python train.py --num_hidden_layers=15 --hidden_size=256 --head_dim=64 --intermediate_size=704 --norm_place="pre" --qk_norm=false --weight_decay=0.036 --schedule="wsd" --decay_fraction=0.716 --decay_shape="linear" --final_lr_fraction=0.0 --batch_tokens=[8192, 16384, 32768] --doc_mask=true --train_tokens=245500000 --dataset="wikipedia_en"
Each number is 200 + 20 x the weight over the matrix's rms, rounded and kept within 0 to 999. Layers, rows and columns count from 0.

# down: layer 7 MLP down (transposed), 704x256, rms 0.12, rows 534-551, columns 128-255
# gate: layer 7 MLP gate, 704x256, rms 0.125, rows 535-552, columns 128-255
# up: layer 7 MLP up, 704x256, rms 0.122, rows 535-552, columns 128-255
down534,215,220,220,231,189,193,193,206,188,223,171,225,192,182,175,214,235,221,180,206,181,235,207,202,183,182,191,197,189,227,185,180,160,195,191,231,237,184,192,208,233,202,205,212,219,214,186,169,226,168,198,214,188,220,201,217,177,200,207,224,219,186,230,187,188,185,208,221,186,154,199,189,188,192,194,163,190,221,197,184,165,166,222,232,237,202,225,205,199,206,194,209,209,213,208,211,170,215,202,201,223,194,223,188,169,153,192,179,195,177,238,204,188,210,190,197,215,186,189,159,238,212,217,219,222,192,187,213
gate535,198,173,206,197,219,190,234,192,175,188,185,212,216,189,216,212,223,212,216,189,199,196,190,230,195,197,228,164,223,190,210,214,165,191,231,188,223,194,213,236,196,194,204,202,224,173,195,186,240,189,212,219,204,194,182,233,181,200,205,218,215,166,212,215,219,227,197,214,187,181,230,189,193,188,219,220,170,210,167,174,217,191,175,217,164,250,197,171,190,213,150,228,190,191,207,200,204,196,219,185,177,216,204,214,212,175,201,209,204,177,187,204,186,214,220,179,185,244,204,192,188,203,200,186,212,201,203,200
up535,216,198,202,206,181,157,238,173,180,206,200,204,191,233,212,196,235,210,167,216,195,201,186,149,186,192,216,190,212,176,203,177,208,207,223,184,178,219,194,215,222,192,231,202,178,178,190,208,173,191,220,173,189,202,221,173,177,205,171,209,201,206,236,196,234,182,205,175,250,210,185,190,166,201,209,172,211,198,181,200,176,195,227,238,177,199,157,233,189,188,184,202,203,171,197,195,194,197,184,224,225,199,191,207,187,237,205,185,225,199,219,190,221,207,179,176,186,191,152,184,192,234,196,183,206,209,170,195
down535,198,252,232,187,215,164,204,205,193,196,195,197,185,252,190,209,210,197,224,206,165,203,181,236,197,229,208,211,245,186,205,209,220,213,206,190,202,233,178,172,210,168,171,236,215,183,214,221,155,221,189,220,194,209,231,196,208,181,152,233,206,121,215,166,176,184,188,194,204,184,193,196,202,164,224,210,181,158,201,219,171,189,197,208,210,186,230,203,185,176,186,201,215,202,214,188,237,207,195,191,180,199,188,202,250,206,208,229,176,214,181,181,203,179,178,208,199,212,190,222,188,235,196,206,209,234,186,216
gate536,200,205,195,207,195,214,203,174,223,190,202,212,216,191,151,180,195,174,210,187,208,205,191,220,210,216,189,177,161,202,184,203,219,173,188,207,194,171,190,215,216,218,185,191,206,228,207,213,224,202,223,179,225,238,187,197,222,208,237,203,205,198,235,188,220,201,211,163,223,227,190,211,208,193,189,231,227,155,204,179,217,202,210,195,215,192,224,214,204,186,173,195,202,168,210,203,181,169,183,185,190,175,181,191,203,204,212,220,192,189,207,215,194,230,207,198,173,182,203,180,208,231,210,221,171,184,217,224
up536,223,186,211,160,193,210,175,194,196,232,159,228,189,207,193,239,184,190,223,180,222,216,197,214,199,211,203,230,167,169,199,211,219,209,157,196,254,225,230,190,228,228,217,189,223,192,199,188,166,198,202,202,231,179,216,210,200,200,172,160,208,206,195,209,207,182,192,171,198,215,181,220,178,175,175,216,174,212,192,197,210,209,202,211,189,197,206,211,205,224,244,194,237,221,214,161,193,200,186,163,204,212,191,187,197,223,163,194,214,202,201,198,220,184,221,172,191,222,186,175,194,177,215,202,217,173,187,178
down536,224,203,179,157,148,207,183,207,241,226,156,176,197,201,206,200,231,201,171,195,195,177,215,196,188,217,202,232,203,196,162,230,190,189,186,191,177,178,215,181,212,191,212,236,208,189,187,180,177,223,186,209,207,179,173,282,210,191,214,176,223,208,204,232,212,239,210,209,199,201,224,174,160,227,215,212,199,216,202,193,219,198,185,207,217,187,201,183,227,208,193,197,211,200,226,186,211,183,212,182,206,207,207,184,230,213,184,184,185,216,210,239,217,191,216,214,186,184,200,228,208,148,209,200,200,224,197,216
gate537,211,212,211,203,198,173,216,209,206,215,204,217,245,215,207,175,207,216,205,197,236,195,214,199,202,206,181,168,177,195,159,177,198,178,203,196,224,196,175,193,200,204,234,211,181,194,202,184,214,198,186,246,179,189,215,225,204,164,214,203,232,174,212,227,209,208,228,164,229,209,201,202,203,174,191,179,212,223,141,194,227,222,188,258,232,215,164,202,195,208,177,201,196,223,202,215,192,200,179,222,221,237,218,185,185,254,229,190,220,215,212,197,210,208,204,219,196,204,169,153,139,173,201,227,156,211,182,195
up537,210,202,209,228,196,217,247,239,187,190,170,146,209,205,189,181,196,223,179,181,224,247,177,189,180,210,232,230,168,193,170,189,193,231,192,247,194,169,202,239,169,236,209,215,196,192,155,209,181,206,175,213,195,158,219,226,210,186,226,214,216,181,215,199,157,174,226,187,188,211,232,224,214,199,191,193,184,180,201,178,236,235,179,186,151,220,230,186,207,186,201,195,202,218,205,200,194,191,175,204,229,183,190,150,191,206,212,222,208,160,228,221,190,198,200,218,193,197,215,199,197,186,200,214,185,200,200,223
down537,251,216,197,211,198,190,184,252,193,227,209,202,213,119,193,208,221,183,217,164,205,193,193,181,234,207,220,181,208,173,200,237,222,196,214,203,201,202,191,202,212,182,237,238,188,216,234,196,210,185,222,192,229,201,217,186,202,176,216,197,224,123,199,243,200,172,204,212,176,201,187,202,203,201,209,190,199,212,179,177,202,183,229,239,220,195,169,196,180,195,185,194,172,175,174,238,214,193,175,180,206,182,188,169,216,183,220,192,211,205,214,236,134,195,192,243,173,199,190,177,217,189,207,182,208,213,203,181
gate538,241,186,214,174,179,238,235,210,185,222,236,177,181,215,190,182,220,173,192,201,218,168,226,169,185,186,236,196,183,210,178,198,201,164,210,187,214,187,243,224,187,174,185,200,191,212,192,197,197,180,199,177,217,185,187,187,190,184,220,211,213,196,210,200,198,219,213,189,193,246,219,206,166,215,195,203,181,204,198,199,198,217,177,204,216,227,199,193,212,201,216,175,166,213,189,210,184,248,214,184,193,198,173,187,193,204,204,208,191,186,193,217,183,162,197,209,219,212,177,220,176,204,171,196,208,179,204,185
up538,230,181,216,154,186,201,192,171,185,209,228,182,192,185,174,199,201,221,196,233,194,204,196,178,180,198,178,198,222,173,217,242,224,219,199,189,203,169,210,210,189,205,203,167,196,202,169,162,206,213,209,175,202,208,195,219,213,221,210,203,188,171,183,195,226,233,230,199,197,208,199,225,210,181,222,209,203,205,218,180,231,205,198,161,208,231,226,185,171,207,203,189,164,228,185,159,174,208,211,202,176,182,190,208,203,232,175,190,183,189,206,215,206,215,175,196,168,158,227,191,210,190,203,223,172,220,195,195
down538,151,190,192,208,211,185,182,177,205,181,203,217,185,187,199,164,206,195,187,187,209,209,210,200,185,207,218,236,178,191,217,197,198,228,208,185,174,187,184,181,212,206,196,180,189,204,206,201,178,210,179,221,174,232,197,216,171,193,193,181,240,183,203,229,195,186,187,220,195,203,180,213,247,216,179,207,196,186,172,193,211,179,223,189,209,168,225,210,207,204,166,195,192,216,230,223,217,163,189,239,205,197,209,209,251,222,199,192,189,234,208,184,222,159,180,178,184,176,178,209,200,217,207,200,218,220,204,191
gate539,177,208,234,180,206,202,218,189,187,203,194,220,234,204,203,179,251,194,217,210,195,249,170,211,188,194,223,161,186,214,208,238,236,204,216,187,183,164,174,220,171,186,200,177,219,198,199,200,197,239,213,202,227,201,230,206,193,156,191,225,201,172,208,206,242,221,219,177,196,207,194,236,198,200,191,199,210,208,215,196,211,189,196,205,211,184,210,205,202,217,210,216,212,193,133,181,219,200,173,197,181,196,180,207,197,203,202,146,209,196,197,217,197,192,205,197,210,227,239,197,176,182,188,204,169,212,203,178
up539,205,169,198,231,206,197,177,176,218,192,206,242,183,202,233,187,201,197,175,197,192,192,204,231,188,198,239,244,196,201,201,192,195,185,173,177,212,198,198,204,216,205,209,202,193,236,216,186,202,184,176,218,157,201,183,201,199,229,207,188,201,211,195,203,177,195,168,205,211,180,199,210,218,241,199,197,195,159,199,172,177,193,227,178,175,232,180,185,219,183,182,228,194,240,204,253,195,180,237,176,212,192,206,224,195,202,190,225,205,225,197,181,194,244,209,183,199,202,145,170,225,223,219,234,205,206,200,203
down539,192,197,188,222,168,200,195,218,190,214,216,201,238,185,219,149,188,175,209,240,207,224,219,213,213,195,213,197,209,209,197,200,226,201,208,234,220,201,209,187,194,208,221,189,176,239,177,180,198,215,189,219,233,178,198,198,194,192,226,186,186,274,216,212,241,180,192,208,170,187,171,207,232,200,201,185,198,213,200,206,172,164,202,207,187,185,177,176,195,179,195,205,193,208,195,224,193,203,204,203,155,216,219,237,195,204,167,199,193,220,213,190,193,179,205,196,210,218,173,179,215,208,174,194,155,183,182,219
gate540,198,189,214,206,187,196,219,171,172,206,204,188,206,208,225,207,213,188,193,189,199,178,171,186,207,194,191,215,201,217,204,229,233,215,201,157,196,153,254,207,184,194,228,176,191,248,201,200,179,200,183,256,218,200,149,200,198,239,225,226,212,215,187,192,214,172,197,187,191,191,209,204,202,214,173,173,226,176,200,207,179,174,188,200,214,211,201,206,238,241,159,200,190,148,201,162,172,190,259,177,162,246,183,207,212,178,180,189,276,217,221,230,209,215,195,239,212,180,193,194,217,174,191,156,183,199,214,231
up540,189,244,195,172,212,220,150,170,180,219,196,159,199,187,221,220,222,208,219,206,177,174,170,168,196,202,203,196,200,233,191,193,218,169,194,191,187,214,178,185,184,219,230,175,197,201,221,200,216,238,188,174,206,206,180,191,177,203,199,203,176,182,166,166,204,171,181,226,189,216,190,207,194,222,177,209,205,217,202,217,207,185,159,230,192,201,214,222,219,206,177,207,194,222,222,172,206,264,213,166,163,210,192,207,213,206,227,196,195,181,167,199,213,237,210,223,220,177,198,203,188,202,205,187,178,210,210,238
down540,202,169,206,176,207,241,195,165,213,200,201,239,160,190,204,211,170,219,180,182,192,233,207,240,175,210,207,193,173,208,201,220,221,200,234,217,201,198,219,224,170,246,188,182,224,197,180,195,185,232,189,194,215,189,194,211,211,217,174,184,237,167,211,180,211,206,175,184,170,236,198,192,195,169,199,192,215,206,176,232,195,184,206,195,206,236,193,217,191,221,225,184,183,205,195,209,196,184,193,198,196,208,205,199,196,202,208,189,196,211,205,232,210,163,190,205,196,187,213,202,206,221,190,187,207,193,207,192
gate541,225,207,201,226,181,198,203,200,210,185,219,199,190,234,191,203,226,192,206,206,223,187,238,219,197,188,195,214,164,229,181,233,193,202,203,201,243,241,182,205,198,172,207,202,207,218,185,189,217,232,201,250,198,198,226,203,173,168,178,239,159,202,206,191,193,196,180,167,196,173,163,226,174,220,204,215,167,196,189,199,204,193,158,218,179,222,222,178,225,176,192,194,164,189,227,235,206,199,229,178,158,216,171,240,193,204,187,224,197,205,176,215,233,212,195,208,169,234,202,214,167,217,218,200,177,241,176,180
up541,213,184,220,199,202,214,210,203,170,200,248,210,218,195,189,245,203,211,209,172,196,231,222,204,164,189,147,225,201,218,200,223,222,180,235,193,161,201,206,205,202,218,180,172,197,225,213,168,216,201,224,205,179,184,233,174,178,187,218,187,181,203,201,193,206,157,204,210,194,207,203,176,203,183,225,232,182,207,220,229,182,194,222,196,209,217,209,187,189,190,191,179,191,201,214,192,198,203,204,245,202,212,205,177,200,184,227,206,189,215,198,225,245,211,198,181,242,201,208,214,216,194,211,205,193,199,219,191
down541,246,200,207,224,209,221,194,219,189,206,207,204,142,239,189,208,199,206,202,210,193,223,204,168,173,207,225,194,175,195,180,250,220,177,198,199,186,188,206,190,175,224,223,169,178,194,232,196,171,192,197,208,202,184,190,195,183,192,195,235,176,210,234,218,237,201,154,181,193,209,207,214,207,203,210,238,171,197,176,178,222,208,195,232,219,204,211,195,190,171,194,176,216,187,243,203,198,179,205,203,216,180,184,210,150,214,207,207,220,187,201,205,161,212,230,192,225,210,168,196,161,216,222,209,190,199,191,226
gate542,232,183,209,202,193,214,231,197,187,188,202,193,182,160,185,201,220,209,212,161,198,157,217,216,194,192,187,178,203,177,207,207,204,181,203,193,200,191,178,173,200,181,224,206,186,193,188,210,203,202,183,192,243,165,183,182,214,176,242,234,194,201,231,182,226,243,175,197,182,205,191,230,222,195,187,189,216,196,191,240,172,210,187,211,180,236,220,144,170,203,160,230,203,221,198,191,190,190,222,187,225,241,207,190,202,202,145,232,210,172,240,261,225,191,200,146,178,205,206,191,202,198,213,220,173,185,198,178
up542,223,190,191,200,195,172,211,215,187,185,210,226,190,204,211,221,217,232,194,198,192,200,206,194,207,203,189,197,204,174,211,192,220,220,238,183,202,197,169,186,176,198,198,197,204,223,200,219,187,228,161,235,203,211,185,193,180,208,191,233,223,188,200,182,232,231,238,174,213,192,204,223,212,190,194,218,221,219,190,201,198,184,190,225,157,211,196,218,210,182,172,197,153,187,192,219,199,206,202,169,232,213,186,209,168,177,196,213,182,198,199,186,217,181,193,199,178,187,201,212,154,226,200,197,213,220,195,206
down542,184,188,177,193,210,178,171,219,164,199,213,192,226,184,196,200,214,174,222,203,208,206,190,188,203,198,201,195,175,209,194,152,193,191,162,173,207,207,195,178,224,199,161,206,202,227,188,213,225,191,180,191,236,232,195,189,164,215,202,208,191,201,196,172,202,204,192,186,232,174,203,223,177,175,172,210,211,203,212,218,215,263,223,228,229,145,214,196,206,201,209,209,176,185,210,223,196,209,173,212,216,189,221,202,171,198,210,183,217,179,168,173,215,197,168,219,194,214,191,187,219,203,237,159,168,217,208,223
gate543,198,194,195,184,210,192,197,209,173,187,197,205,195,190,253,249,185,244,215,198,221,204,195,205,200,196,208,227,206,188,222,198,174,220,203,229,201,204,182,239,208,192,188,194,205,211,204,174,176,235,178,162,204,165,198,216,159,188,170,214,173,228,189,191,207,219,201,198,177,251,180,184,200,195,212,188,182,203,173,192,196,193,211,196,198,228,229,191,209,208,183,183,175,200,206,185,198,192,210,181,204,201,217,195,171,195,204,238,174,184,198,220,221,196,207,190,190,219,187,230,183,209,231,178,220,214,204,196
up543,203,210,211,204,187,175,175,214,188,188,195,189,208,209,226,175,195,192,190,173,224,216,181,162,237,179,184,196,198,210,209,200,185,207,175,194,209,188,213,193,207,225,158,158,211,220,210,201,219,158,221,195,179,190,189,198,189,216,242,234,209,220,193,184,247,188,205,205,193,226,184,221,185,184,186,218,225,211,213,233,223,191,236,236,203,236,168,210,173,208,203,199,148,219,194,172,195,178,209,192,189,220,203,163,198,202,213,203,195,182,163,186,198,241,194,183,203,210,194,217,203,175,184,177,221,206,204,205
down543,223,166,206,208,170,210,173,207,216,214,235,191,205,201,142,178,204,199,233,226,204,187,189,211,181,199,206,207,204,191,217,222,200,217,155,220,192,166,156,190,214,208,196,189,227,219,193,199,241,169,233,212,204,195,195,216,244,217,195,182,187,218,188,233,240,212,191,201,226,178,210,242,226,213,176,203,191,183,227,187,171,215,200,186,213,199,215,196,179,190,236,211,206,230,204,204,174,184,199,230,230,202,217,176,223,231,189,197,222,212,210,196,209,217,161,211,213,204,182,229,211,203,229,222,207,206,191,185
gate544,211,175,193,217,221,216,181,189,173,199,223,248,245,213,195,207,190,218,201,198,154,215,236,236,199,192,228,206,190,222,185,187,223,179,213,191,209,196,199,207,205,198,211,186,189,185,181,193,207,214,176,178,201,199,187,173,193,193,173,211,183,189,192,219,205,195,188,219,191,206,216,198,218,180,155,237,161,192,231,187,171,203,194,214,195,200,209,239,190,187,175,188,233,217,186,196,203,200,226,145,163,198,163,189,191,175,196,197,172,251,235,223,193,224,174,172,217,221,192,183,190,213,217,201,207,187,214,214
up544,177,171,179,175,226,230,183,180,202,157,212,239,222,183,223,180,201,223,186,192,180,178,215,186,235,190,205,181,210,209,189,194,204,199,204,218,227,215,208,205,178,189,204,190,198,192,197,183,198,185,164,171,205,193,181,161,184,213,184,165,234,210,207,201,178,220,227,207,199,190,188,172,176,201,229,170,194,197,208,222,182,213,248,208,186,194,201,200,206,216,217,180,155,236,235,227,195,174,216,208,178,203,190,176,223,198,170,179,201,197,192,189,186,203,202,197,198,212,193,169,184,219,202,182,211,241,196,189
down544,150,209,208,185,184,219,155,191,196,163,187,189,177,199,158,209,228,167,209,206,220,181,169,177,190,197,233,240,208,185,224,199,185,204,202,176,202,214,183,180,228,213,189,223,182,213,213,205,207,213,211,213,201,202,190,218,184,229,231,205,192,196,182,194,198,200,195,190,246,206,210,207,219,200,225,205,196,189,175,239,195,214,226,216,202,171,214,219,207,217,237,203,176,204,188,232,197,145,197,229,194,235,188,203,200,221,189,156,235,172,197,203,200,161,198,199,211,178,202,177,216,187,230,177,220,196,211,187
gate545,181,183,192,165,233,194,215,206,191,201,210,168,170,186,212,184,193,199,161,228,202,181,209,187,222,206,199,204,182,203,179,166,236,201,211,203,196,199,201,217,210,214,171,211,188,222,211,211,242,190,249,216,181,163,215,207,194,193,210,218,182,240,232,207,203,210,186,155,199,187,199,200,203,188,231,199,163,201,209,220,199,166,221,182,206,248,200,218,210,194,216,185,205,218,196,196,188,177,212,180,182,192,191,162,182,181,210,211,187,198,204,192,200,223,194,190,202,197,227,181,187,194,211,214,198,207,216,204
up545,200,200,200,156,177,205,178,184,192,220,186,191,210,191,202,208,205,187,214,221,186,218,197,237,216,190,215,204,220,204,192,195,210,218,185,195,206,218,231,197,205,199,204,175,216,217,196,216,195,210,204,200,151,181,222,234,201,202,224,233,184,198,197,187,214,204,191,191,197,215,161,193,228,177,181,187,219,230,171,210,201,215,190,228,183,201,204,215,209,165,186,193,199,218,205,189,233,188,202,204,211,212,212,210,189,200,182,224,198,206,201,199,180,179,195,162,219,198,198,245,189,170,215,184,219,223,192,189
down545,224,197,198,207,223,184,208,221,177,207,198,193,208,186,166,193,250,224,182,187,228,221,187,196,219,206,199,222,203,153,196,186,224,187,210,187,190,210,190,191,170,231,155,196,216,252,193,215,261,193,205,185,194,182,199,189,203,196,216,225,186,191,231,170,188,243,185,198,213,182,214,214,203,242,212,226,173,196,202,246,215,195,184,232,190,220,195,220,211,203,209,215,228,165,224,166,228,195,212,195,169,203,188,169,193,197,214,207,198,183,180,206,198,219,203,180,227,188,171,199,194,198,213,192,188,238,205,216
gate546,165,182,201,226,210,156,227,206,226,203,229,173,211,176,221,218,198,204,208,178,192,208,217,169,191,207,209,204,249,199,206,206,192,196,170,198,217,220,208,233,217,193,195,213,223,192,187,213,190,197,180,168,198,200,210,206,196,186,173,209,191,193,205,196,218,186,180,180,226,179,195,239,167,205,200,225,189,178,219,228,170,180,186,187,170,195,193,185,223,222,194,211,181,175,240,178,217,220,189,199,173,219,199,210,195,205,193,164,230,219,188,201,208,191,231,195,183,197,199,197,177,206,201,195,193,193,217,201
up546,188,172,213,246,222,158,181,185,187,215,177,182,223,217,241,207,207,211,174,210,221,215,189,207,212,182,224,228,223,198,246,246,213,176,198,201,214,196,200,212,196,189,191,183,218,210,220,185,186,216,193,218,209,194,209,191,184,197,174,193,198,232,213,184,180,179,236,201,231,207,219,222,179,243,174,187,206,210,215,205,198,180,160,219,176,210,192,204,175,198,200,231,238,194,207,184,219,189,220,174,183,222,213,221,157,201,205,203,209,215,266,180,200,212,208,190,199,187,196,178,218,193,182,196,194,238,222,197
down546,179,228,201,195,172,199,189,186,211,214,203,177,203,182,176,212,191,227,207,191,183,204,223,190,168,196,240,212,242,185,198,168,171,224,200,248,188,199,170,200,203,239,194,240,193,194,218,242,177,182,170,212,196,196,183,181,212,169,201,273,169,192,184,238,201,179,186,217,203,196,184,221,233,155,211,204,216,223,199,204,200,165,204,207,216,214,183,192,187,204,177,209,176,195,224,223,238,217,183,195,179,197,218,187,237,198,185,193,199,218,194,238,229,218,158,224,212,171,213,199,194,191,202,197,200,168,208,200
gate547,155,145,227,175,220,206,173,236,164,197,209,238,181,208,198,228,218,151,192,187,161,189,166,211,230,210,185,205,188,243,200,183,203,197,238,214,171,175,164,193,203,188,188,195,241,261,176,235,222,238,208,147,203,176,185,159,194,183,220,205,226,220,252,201,181,209,215,195,184,185,236,238,206,178,207,188,141,197,197,170,208,206,196,225,252,185,211,170,184,237,224,197,200,220,177,200,211,195,236,166,164,205,179,243,170,169,173,167,198,186,189,213,214,205,173,153,227,183,180,199,171,224,209,207,239,226,179,186
up547,222,207,197,182,190,169,197,163,204,208,238,224,195,182,184,168,207,205,206,201,223,146,184,182,213,222,207,159,174,216,210,230,193,136,168,201,201,176,202,210,245,174,196,204,185,196,227,192,187,195,188,175,201,232,189,192,245,234,194,192,221,179,207,229,196,183,183,169,197,239,195,217,228,176,170,164,223,217,197,214,182,182,172,213,194,212,209,196,184,179,208,208,190,213,165,173,180,248,179,192,199,199,210,192,270,219,206,219,227,229,185,211,208,213,165,226,210,207,182,210,212,212,192,211,153,190,197,229
down547,147,173,236,182,199,216,187,230,180,206,182,217,208,209,167,201,206,179,150,177,157,212,170,191,187,211,209,216,211,202,188,216,171,217,235,198,207,212,227,187,212,211,205,215,214,219,206,239,172,204,190,194,233,164,193,191,180,153,206,208,226,234,199,191,193,208,205,213,181,173,226,196,201,209,203,239,165,176,175,197,190,252,226,209,227,206,194,182,169,219,247,153,198,198,204,203,175,160,223,182,192,191,180,242,155,164,202,150,199,148,215,213,175,178,212,191,192,186,173,195,204,206,227,187,217,202,199,170
gate548,215,213,201,215,214,189,205,188,214,205,236,202,178,170,232,220,200,192,184,197,158,191,225,221,180,210,197,185,203,206,183,189,192,210,260,202,186,205,188,167,168,210,191,168,191,173,201,167,201,223,209,171,187,185,181,221,220,217,200,188,201,202,209,229,199,200,222,195,204,194,199,169,233,198,180,230,179,188,213,234,168,189,233,194,155,208,176,188,194,193,126,198,186,202,181,223,202,190,199,193,197,200,203,199,188,201,196,204,209,185,199,208,207,187,208,221,188,178,191,242,203,223,191,223,192,182,204,196
up548,185,185,209,202,205,183,223,192,196,184,191,186,200,233,212,215,220,196,212,230,219,185,165,188,179,223,194,216,232,173,200,228,222,182,222,201,228,199,176,182,186,230,207,164,212,191,143,194,195,193,252,190,227,168,205,185,218,232,206,224,210,174,205,158,192,202,206,189,199,183,213,201,181,217,199,205,200,187,222,193,169,202,185,191,188,215,255,211,177,195,198,197,194,195,219,197,189,189,200,207,226,164,204,208,169,187,213,199,210,189,199,215,183,196,200,188,203,197,222,199,217,194,176,186,183,227,192,174
down548,229,208,195,211,189,179,199,192,196,200,215,180,202,184,202,183,198,213,216,197,172,212,204,179,192,193,215,219,176,200,204,211,184,200,175,215,151,186,187,198,199,176,208,223,190,213,179,170,218,179,170,200,170,190,199,196,182,193,166,175,219,195,205,217,212,167,225,208,184,198,226,178,231,202,202,205,224,193,180,190,225,167,235,206,207,198,207,200,196,216,210,206,181,204,235,220,212,195,225,217,205,208,209,233,191,188,183,198,186,191,190,165,203,207,215,225,171,164,217,253,238,234,210,194,202,177,182,223
gate549,228,179,195,211,171,231,209,222,202,227,226,200,196,217,137,219,186,179,218,211,229,200,224,213,160,179,185,197,206,154,180,198,211,162,175,190,198,177,229,190,217,210,227,232,154,202,187,205,231,163,171,206,183,194,189,189,233,203,219,191,196,182,238,214,202,189,213,169,244,187,191,231,179,188,197,151,214,220,228,205,156,227,213,187,214,255,193,201,182,195,212,196,201,237,200,230,189,220,203,204,200,193,203,230,187,217,202,223,233,203,227,204,201,211,179,192,260,223,188,222,180,184,199,186,195,207,197,242
up549,225,204,189,222,160,196,166,180,204,202,186,164,201,229,211,228,196,226,268,213,236,208,200,206,202,204,186,191,213,204,213,187,188,193,181,196,200,217,196,200,208,209,230,187,212,219,197,192,164,210,189,207,196,204,178,160,180,192,185,225,200,220,188,205,230,193,182,185,230,183,207,205,204,224,197,210,192,177,194,234,229,202,190,191,161,161,196,209,215,174,193,186,205,203,195,237,196,227,207,196,205,173,242,201,188,169,177,242,195,219,201,187,212,198,180,218,193,183,202,187,218,191,210,201,216,202,208,199
down549,201,216,216,216,225,192,203,213,185,186,170,200,205,193,192,239,215,188,196,207,203,215,200,170,181,200,202,221,206,204,229,190,197,197,200,242,210,203,181,218,211,202,212,199,236,191,194,198,237,146,139,220,226,187,194,189,225,202,189,196,204,211,208,162,201,172,215,203,206,178,208,164,182,189,167,205,200,227,234,148,216,190,222,231,203,197,240,182,193,221,225,177,198,210,224,147,183,211,203,203,211,194,191,229,158,175,218,202,209,205,200,213,197,218,205,183,171,226,191,171,208,218,195,217,182,185,191,203
gate550,192,194,197,201,221,216,224,216,208,202,194,223,201,219,220,209,191,186,237,224,220,212,191,216,196,201,184,227,172,184,216,221,176,211,202,217,176,202,223,177,196,228,213,188,226,200,198,202,215,230,213,226,162,206,212,184,195,190,189,211,232,203,190,192,166,194,199,223,176,227,220,194,202,197,176,211,214,195,168,196,219,161,127,218,181,187,185,232,195,204,164,208,197,193,218,224,196,173,217,175,180,221,201,191,193,225,204,205,189,186,221,193,198,221,185,190,208,248,188,192,224,202,210,212,198,182,188,208
up550,172,210,220,214,231,220,193,247,158,214,177,226,188,212,197,203,209,213,191,217,195,183,201,194,170,186,240,193,255,181,199,188,206,234,190,247,170,212,228,218,191,188,193,203,220,196,172,200,223,184,193,215,192,193,220,169,183,194,172,211,188,191,175,194,185,173,190,224,160,210,171,225,191,205,190,218,205,192,186,192,162,152,188,180,197,147,210,167,160,222,181,208,205,191,221,226,158,206,206,201,238,180,231,206,193,247,222,192,198,159,233,211,201,179,247,181,192,186,217,238,195,209,210,206,210,175,207,192
down550,239,223,209,209,216,182,183,262,168,214,187,189,176,212,246,210,220,184,171,204,199,207,194,202,209,203,223,205,192,205,229,223,169,209,192,217,208,160,213,201,201,181,190,213,208,207,185,199,236,208,189,176,182,185,180,177,193,191,176,168,184,205,178,203,187,163,204,217,180,198,188,186,221,209,196,184,205,192,219,212,201,157,217,189,219,181,170,158,201,237,195,213,192,198,179,207,205,201,207,196,221,201,227,192,223,223,201,186,194,191,200,236,215,204,177,202,189,166,185,179,211,191,204,192,231,192,200,178
gate551,201,201,216,210,207,186,164,203,198,187,208,214,197,179,219,192,202,206,201,196,197,218,207,208,234,213,218,213,169,205,203,221,162,207,202,227,215,154,248,225,186,204,195,160,216,189,203,245,185,213,170,196,214,202,179,173,173,184,205,218,143,221,198,200,226,222,174,197,186,223,180,221,207,180,205,222,215,202,181,210,239,210,198,208,183,214,195,188,199,189,211,255,191,199,186,184,217,204,201,211,198,173,188,178,191,205,189,217,222,241,192,199,193,211,179,199,188,222,177,203,195,198,180,228,210,193,183,218
up551,200,225,195,165,208,208,225,189,210,199,201,211,245,201,164,202,215,207,148,214,202,214,182,199,205,203,181,195,213,218,211,232,193,176,218,231,221,174,175,192,200,188,182,181,223,171,201,205,212,193,213,212,197,210,189,220,175,222,167,215,220,198,217,202,188,211,205,204,222,211,205,194,193,183,221,174,211,156,208,230,228,192,187,215,198,213,210,171,170,181,243,194,247,160,211,212,170,174,176,197,175,178,233,144,183,177,205,210,189,186,174,198,218,158,207,208,193,197,170,215,202,222,237,213,250,229,195,186
down551,165,193,217,164,178,189,207,187,186,221,193,216,212,172,211,187,157,235,195,172,193,159,176,213,197,199,169,197,179,208,200,205,193,233,221,225,183,173,198,194,187,160,238,196,201,222,223,173,182,213,192,209,172,185,236,232,206,178,194,212,213,215,174,239,217,239,202,220,236,215,207,187,185,156,206,193,176,178,176,206,211,183,175,208,215,222,216,167,190,203,182,178,207,171,230,204,195,213,196,167,194,221,249,213,223,188,202,213,211,226,222,157,212,206,205,196,205,215,185,186,202,203,240,189,237,206,202,180
gate552,206,132,198,215,223,218,196,242,203,221,187,228,201,216,249,229,242,197,190,185,184,193,226,192,206,199,204,174,182,215,216,159,237,183,220,190,223,165,224,218,191,194,197,187,219,152,191,181,196,210,194,212,191,224,229,197,175,189,219,210,186,195,184,198,221,212,227,198,235,167,216,219,202,180,190,201,217,243,210,192,213,201,159,213,192,168,137,178,223,220,188,190,207,180,201,234,177,213,196,189,204,188,226,202,186,195,245,182,159,207,219,160,203,229,165,157,199,212,201,216,202,178,202,240,184,212,181,197
up552,193,242,209,196,171,211,161,171,205,184,205,208,221,195,210,217,171,210,242,212,180,179,190,225,217,176,191,206,210,212,216,193,219,189,229,215,190,208,207,197,188,181,212,190,208,213,197,208,225,201,174,172,167,202,189,198,174,212,159,201,218,210,221,192,157,241,157,212,208,231,179,211,203,246,198,222,196,206,201,181,183,159,213,217,194,195,184,203,200,185,213,207,212,172,189,198,213,200,191,170,183,240,228,172,185,198,183,195,176,242,216,228,219,200,197,167,235,199,227,210,217,213,136,226,199,180,207,198